config.yaml
n_head: 4
norm_eps: 1e-05
rope_fraction: 1.0
lr_head: 0.0104
warmup_steps: 310
decay_fraction: 0.741
doc_mask: true
Each number is 500 + 50 x the weight over its row's rms, rounded and kept within 0 to 999. Layers, rows and columns count from 0. Numbers have three digits each. The size before them is the row's rms in percent of the matrix's.

# up: layer 7 MLP up, 704x256, rms 0.0651, rows 467-497, columns 64-127
# down: layer 7 MLP down (transposed), 704x256, rms 0.0623, rows 467-497, columns 64-127
# gate: layer 7 MLP gate, 704x256, rms 0.0675, rows 468-498, columns 64-127
up467 098:476468571521483521482532504522487538492533486502461412504600509535435569404490459551518445522481430468502492513560526564465522513468535482460506460549425518534470517529549462504588510479464519
down467 100:511528550550441513369492534501465590512446516585556522537571449494425587447448396535532463466454563488494525459509528485485458521460549540499538414515430552624510545534506509512504507524518519
gate468 095:503477551490537497466372456526500578600455447516461421548505520452468495515484495486491442464512523487502389486514474460527576486575504630555522533453424490512491447515429557529460426490399465
up468 093:487535424507457448518537540497551449535549626558468396560520420530466543402425571569382508419534548519555520560583463523402482441522526453493585551550507511474525529519556588430534482426447502
down468 095:525514409439486427542643484503428497420571632456588445484483540499502510511599482568447497570465421561430485542441488476550471497428497533511558504596450463505509472541489454598566502466559419
gate469 105:425471535417534558549477468517527469402531456372563583510526577469512442532524547526485556419558519504462516486490417496490471491492493494550491471432476529542445556545568502567606630544623566
up469 103:534444475548524521447484547472514440560523545520455503541437482491539515396442517548539445484480478507581465472450482501488601502503525582440496591536479467441449487401380398494521514673539549
down469 102:565493421504563524545530468533508490452452547529496578479490498517496502428499520491573416456545590473567508472522526588514402437569518473519520392517510462489537494494490501525488493532487482
gate470 100:521466539416497475384601465478609534433429430499545517507525488498502528497443402555478506527410476544465490453625395509460525506455487465507579500532506467513512441535583454579593471399465527
up470 098:538471501541525522447469434565481428549513472476581449563490532565577501596475479531462531394563437552453426513540530536519504486481447447574465480499526554534526612434418567472512566500453555
down470 098:546484448483498519532485497521457511509468436455516443497457503551510458480470545442457558521548538585546441412527527558575442513527484526511473398471503431460400535493480450491512519572432552
gate471 100:506558449499602514432387499514569546534491470507496542532462500475481453502596499468556522562497476506510515447565530427569471453452543530600558457525512513380477467506468425552482582442444524
up471 101:478535526592510512493503450436497439512561478551564520480511534515459468527487561392515437515456513520474600550516456431505516589498516434519466556586472518492470542506522535475474467446473507
down471 101:521463563475487532568402556521452508554456552511600511484475508455542624549562466442539564485376439560519495447414446563464515541485567519546566542431422546510495430486527625492516564471600522
gate472 100:458541481574574523506538544470446537370554531519495518564536504559490432535470595500456530568495511431446451488488436513582454497588468599403506440500539542521472435474464469471547519430514484
up472 102:415550479511597575533435574525526508470543500456599485522535517516496525396482575543508555533543591485527556489452409560505577469515574503465538519517547541497564525585555455478453489434455487
down472 103:598457517469443616522439523450592559505429434478521584561506555496512495409496410561449574555435541524561533570486496487436593535570431499516510479541602516498394569576483581502509475452509454
gate473 104:547494527548547507513476437430578517532511489526519508522342477411497421532496588486535467600451526598479472455509511542549482518422506514492471581402419543564466468536557374555390523496475436
up473 106:429535442403480547496516554452503571442551456440587577488427570353487483559516430516486630479508480512538475511571447501547474488464512626517530528538580570459456437438617474441562593448493476
down473 105:452474526511535496537536527511519467472434525467520505478514514542510502511437508609458498477543492515538495493509585552523613572455513541498548605448580529535491519486568478483498535587401457
gate474 097:467461507477452437390507474445512532477522485597448492399513507484518550473620519480512621609554540473462550521539533529546441463478562497489589502502477528424455448525495407575488599433529467
up474 095:526562586514418458468580488490554483459433504543473538554466428447473571463503559530422485580409553495465428583465435439530545507507542591516478556573482527503555540600428530445552418507421485
down474 096:566430422499519546596424520517574530541533574511453558570478575477483426537476535502459462537518493434504519574497535484470469636594499521497425467458508447505470549504515479399517524558475531
gate475 105:472465496530459518456542486469493502424489358467408489472579482495532508535491530535513491446485427428477650449443430487503481499481552498484466547457500484507436521521496446576524494434447589
up475 101:459504528480484439511539514503517485462436545459530435625438492409453403511495508502516527459515588495499567463429456401579476520509556506460531540642421624545477543484511504496555439553407469
down475 102:495520423513601529490536491510484515431470542454496522509421544550579562556467378525492474489536510529571495431512551426421376377577489542539455549500450533533537459503539435486505509461402500
gate476 094:502491506410419382525462488442446442437596483425536606454520529489464475493555477494528445496512510459470504625489593565479440447496537439552499465512468524535506446507503366509554453541476471
up476 097:522500539555496472514466481492529387396525585475415520556498525507554489411493428449478631527502474491493506530496529493410558472482426512527507456531470503554548500522531476480578472518514540
down476 100:505582507469501466574496488480536531415475557481465525478506528456423462442472545463466490466674477450601514537451557446536414572561491505550471528530467407537450465517529411389551438481533511
gate477 104:523490430518506570480476531480441466520540462400514509467524398435536441531430424532505559496481544501593598520531510459452427462564578592467463555425631499526539568465551554523506485459537499
up477 099:459414484483471528572430458461490475449483474497588485547561465537497487539610470520466487495565448500483379455569484438521467483482458504462500470412668546567427541480510576538547435531445467
down477 101:500520500546428514474587573534438458489523421471527548530506480519495485520499435484423545525601504591527386579532476527522553486442522454494442557466532468478411464572526558585578443421595512
gate478 104:530425524548506512405526518546510495482531401447501613413512583445584510499473503454544531501459521481456603477485578614494399383452452573633536529528492464510494538527470464568415502484513523
up478 099:421447488541500504527514570466475441511485493501554487531516424549489541524446539472416516502468439542487515487573533457497571443573519548443575481488469508519363472538505491467460539474509466
down478 102:489674562436517594489540495568507614453502481570471504475501470469441507506439573443569474597582575479426511481584459493444516488539460488497411441531502455480480454543545509507581503527545510
gate479 095:488524488589460386417440459516489517480422463602572395510524501378478504594456534464509536488472531473596467503583580573527495623503578499416513494538492531576490425525457470444529502507511562
up479 095:448501488499543527435454533508614371460444467468526474444499503442473484475550546465448608499459384562444523458474517449522494390569543404530486478471479611527479423520536453496472538477421521
down479 097:522554499493478557509471462488425552496498494428482400481470456445476541658421481496514488481487469505526479491490442490510471585486543513412514600496471475554455438430557449498515591501475550
gate480 098:405508445413537500431516609605526481466529538511511449521608451425543465532566504515468634435462456489525420461542496477534461566508500536388481409463558615555491550443557536578629496472566493
up480 098:376541574530562545510551585459454544514500593530429517505435531424437470506446487541441430509471509453496483506508466476510418513581536510512449518478466568533581502422497387449492447467507552
down480 097:490436488503499501498507636421414495553526494533520451531551466541500500517540413476557504386510506569420552527536567531477481531488464525530571537466410542482438537581512475469436554581437524
gate481 102:566524502470569534466467459488480509457490472468490596490464463417504490517559470585543548522462543474482541528527499499536468457445617527473519507520494570412469470545497514520526520461552503
up481 100:456509535536599516465593555484547544468512399477468577529532421470454522501550575466497403531514503466464510485493502506487443431487457474493522545515526468506495449511439535546468485471543479
down481 101:412426469499538415586480516528505466483581502619510537563597473501404561403573447459517514466452560481522491485615490464485486583545541537601564526500552509527439507563500501513536542499534459
gate482 096:513554538488449495423512547408478492528463480531470555629435527394476426515515545489480523444550506510483592504525556544555518519479450471554473625471611487477568415525383454569451516485534472
up482 096:492521598555530439523419510398587462555466565512498481561490512524480553384544578549492452432395566528505420363468462528502435459525476529431572529500458440472560517511527453518507492539473459
down482 093:606475464501528613601488510615497520431568514484534531469471531451524481466511471490499471548479436478520505483522517528459520540381541492399505536434450527500436566500520611438502563478506417
gate483 096:538447553510474451502532533442523591555609558514584461596537508464590551508474528525481424383486485485430575513501471518509494461423525485551502491517514448539466511451497444521579503520545501
up483 099:414499468483554458520479557573411499467496412460510520547478554522366605491529588522566468473505570462557350494512454513435545437468600516581602534470495520520488481483492538525564534425460473
down483 099:544430619485509568496475537432424486563562550503489521488543366482497429521469545499410489418533459526446527486466541522611477434587464467510477464484511519548492503499488530506472467552572433
gate484 094:473526412590540509511475521434488517373506561546516534554448464448488476470549454537498488500461526482586450526577404607535491483441553409439532545469473511483456520510569506505486533464461502
up484 096:519576444497401443424477511506457487484468566355469449480504509599476491483537471557566548519474491523490537478492455572506529526438470513506557586409506611574523546490544424520471501487526479
down484 098:601461589455487493497489513414516529579523532522410530437572458450557532410522501573520464577471527506486428503480534428399467524489496558449507504486526439548467542539491523505468491556548518
gate485 097:536410478518483549400601396473499522550478583460510481444453543512578514517475506456505492478530544540536534513479528489505574462500506519387427516498527445474533472508414423485493469447493573
up485 098:487448408448516482538523526455474532445429461496523470602478508542477452488522465513480518471352509575621529552550462466490533567419509513554449448447498504496390478567438474444499557519420546
down485 100:541403622541449431491529462507450465501455476483492438477539468485476535474422464530531475532483513400423415483492514523519454510451438471465457560469557423581423554548546468476564508486509553
gate486 096:571492396540509551488447532421539470470531486600489574443474563426545373435461511426403530490458380487514584495520529483520496478508472497535556412454495548565519503483519437592510464526499568
up486 099:647503537429462498450490514491477549453464495447472458539502480525548518544493423506458553460492515479462475587456527534482530490530531607465585489487504513572524461440423486585465451616461452
down486 100:575446545444536425628523427542503514451615513536484533488444555457575518467559488499529607515446431543500525597441494490460530460550449518542501461489487548534631478542509455518499419518481612
gate487 106:446532517517557485436470502443438540511468472566511470581567567544553434431573522489532476518544432457551498601515539535455488505489409429552481476643564500531501519511576517506525453496510481
up487 104:454525489536524506553488477459553457459447556472459529458414521520525471596496592482550531474509479529462473540584553576571561438368521386523376552541462513438508624473464503459509522412496533
down487 105:462481495501487525500558504501487523513460533574516438445471543551498424488589458548489498483484565451573560365526500466468491467449555566479531523417540439427468482491562493549515501584524398
gate488 096:400661527474457555453435452448387574493437453457396586534366491511485457591519496535426502582465601499483496465520513554533524439525592496511569584506489472559489486478527485511482525505490524
up488 096:490466503498458523518575564501525401438526404540487529539371399518535495552463538494455513512577436503549505503585465558402491487430538486519544589529567542547519451507537513503481446480453504
down488 097:555500477618535561438512598543515556530497554550498496421409543474507451521527473486567570476479561455426406455443607516485572457490442565505527521453447485391436521565542549533555563550505515
gate489 098:502523562470483472474448543520463539497512437450475496645508430540587479491470492516442533507576549448531535453483527556486465514611489394503475554414475569461503457525480479609471587512521455
up489 097:540448546515535503472580549522531507401535464512423548449537514539531450434458533536474529483541509548501535435411515538475504432464420475627538462475420477588517547566516486500518547470477495
down489 101:511457546488416528514463558494424496530576487498536528542558434610569417466517521563453520425471483462504533602550533491465592452515529477521530507398495544481529417573522476486509526493484382
gate490 095:484377480480515628504525524512625508463598505424452625507498487447436534479552472488523469543493489442468557463457525465477506491429475600512542460444429594494543490507618542487482494522550472
up490 098:510569473526517515477500525529557512482549471510580496498436537481467490513513501502571522571509624505432493514481470542495560518519467535510550459506386570511574550430545478444540477472422463
down490 097:528520520552433488550465476360548528622389478450556481430442567504478493570557540529523526534503477524529528539529558510568488458431396526470459504568638453502425483464421442473446535385548493
gate491 102:588449462565545560506467460519525430555534478532511452484464489534542583462481581465549564383421500546551486533486489533512487437521473535518550542497507545533431403496674570446464493460461511
up491 102:428495499552447581491477545485456562509472602394400478491492484548463524573471493482431545567497499462466428519501553530518488492514509464521557497531568405574527436508497435518441613576440489
down491 102:435592494600494546456451589475640503441459469450438541478401448447499533412445536454521590470431483610541430565477389492484579498466443482542523567494507439468444438536465411562526508445538453
gate492 108:576493516490497479471471453470488461416553482483501538443428518401515587490610529491505536510396525494537493422527462559527491552526479457479501442437555566504464427572575462524545460457379480
up492 103:486560585507485493458536508559437590446533442480489506486515556532505590596589379500442490437463467463526587538507507546562472523531570503534401517480500532510465561471564546526532452544507575
down492 104:552550567529496432560476449571553564526450417593480439497506501485396499615523465501391489484444470522519530546485473465465551545500533388437558517474511370452501415488322542508462540563605477
gate493 103:475511556458569549544459621389415440521533509490477520448494539481534479562549521415466460513491458545480389503475469469475458564544463537591496477542464518555472504395493518512478449470534513
up493 105:600458453537514431429474492518515445503502483505543481484528539386631522501460491498539499456500543595487442471531516527589518535552477575462467436600469481515395468487579526486557462494447555
down493 101:516402552485477506484537504549520468351535540518501464453502568467564468425543482506477452449546519565596425468483457465504441410539505481540413555626520485470471535476492476494512552436451497
gate494 105:514528524441391499497457489474483493489621451468496474473520475528531452500494502555521476462541490496534543498566573534457466421536510492516531622521527461563459435442436510450510426514474494
up494 099:487457611578463435529499404439525494493476510540555512526523562468607602459500479554525528527463521395506471516597507528471430565499408458466532557521488499594433501504469556486574433455523498
down494 101:491561376510526607466515469408441533573552507465546436507528520495589465530502489522480548518569528494476588489499469572477553540491472439487458481592512473392453520528549515560357500570496490
gate495 092:388537561450562515496476501474551550471457577587469487596525494462532555486520548509462444489495570449472493476468484523453469461551413443500521373458487548485510551482492474557578548451440539
up495 093:515431570479462446423536550506530555519525488420499478446515528476546562590462471536448425497484548553473471498544489547423488519481560415505500521397529507449529544448516433533464499499583498
down495 094:481579554518561507489522528580601590515384494498564524560493458480558562529519423490338534491484593500569436442465450429517480430525468447473501560540509584507516479521545403521558446518522480
gate496 101:545496536505551476446456408469540491545453534419494502569584469444523536461523537511487487513488519402539522559461521565528427459520546469449477543581482537527541532474431503547589524374472446
up496 097:531490548477486513510562598436538540542479449595496486535537490538552538436498472593579432487513455518476493432382587500497495531487521553553512488536513520483440565494477422581481516555524405
down496 099:507556505513516448428429542581479468590546516489601482472473462557502549586543458489478483540448540561522546500585543495537576520473457501486506453423479583415437507492404553561461477518425517
gate497 100:502455524419477464492507458500476492455435456559601405500514433464607560555525478459417572487580510484514591497556474462503458513495512558447450434536491553465451477507448428468499551563476504
up497 103:558452445446525455480429503533506547452570498563546475445438526452447447487574490569473548518523561479461503498500509466473475577448561457485549499457449542402497510456460508377495529465497474
down497 103:409459492601537513506523516448552558431526512475516410464464498512495462489498517511544568592437556496469500536504472510565531508388505558478498485458462515443476509466484498435505477481449474
gate498 100:511492443519509561485536460386513498449525361458559501492464482455532438529459502453515525390492566547563523495560550490479522496535496438468549484464493528421541456505527462533518490478424469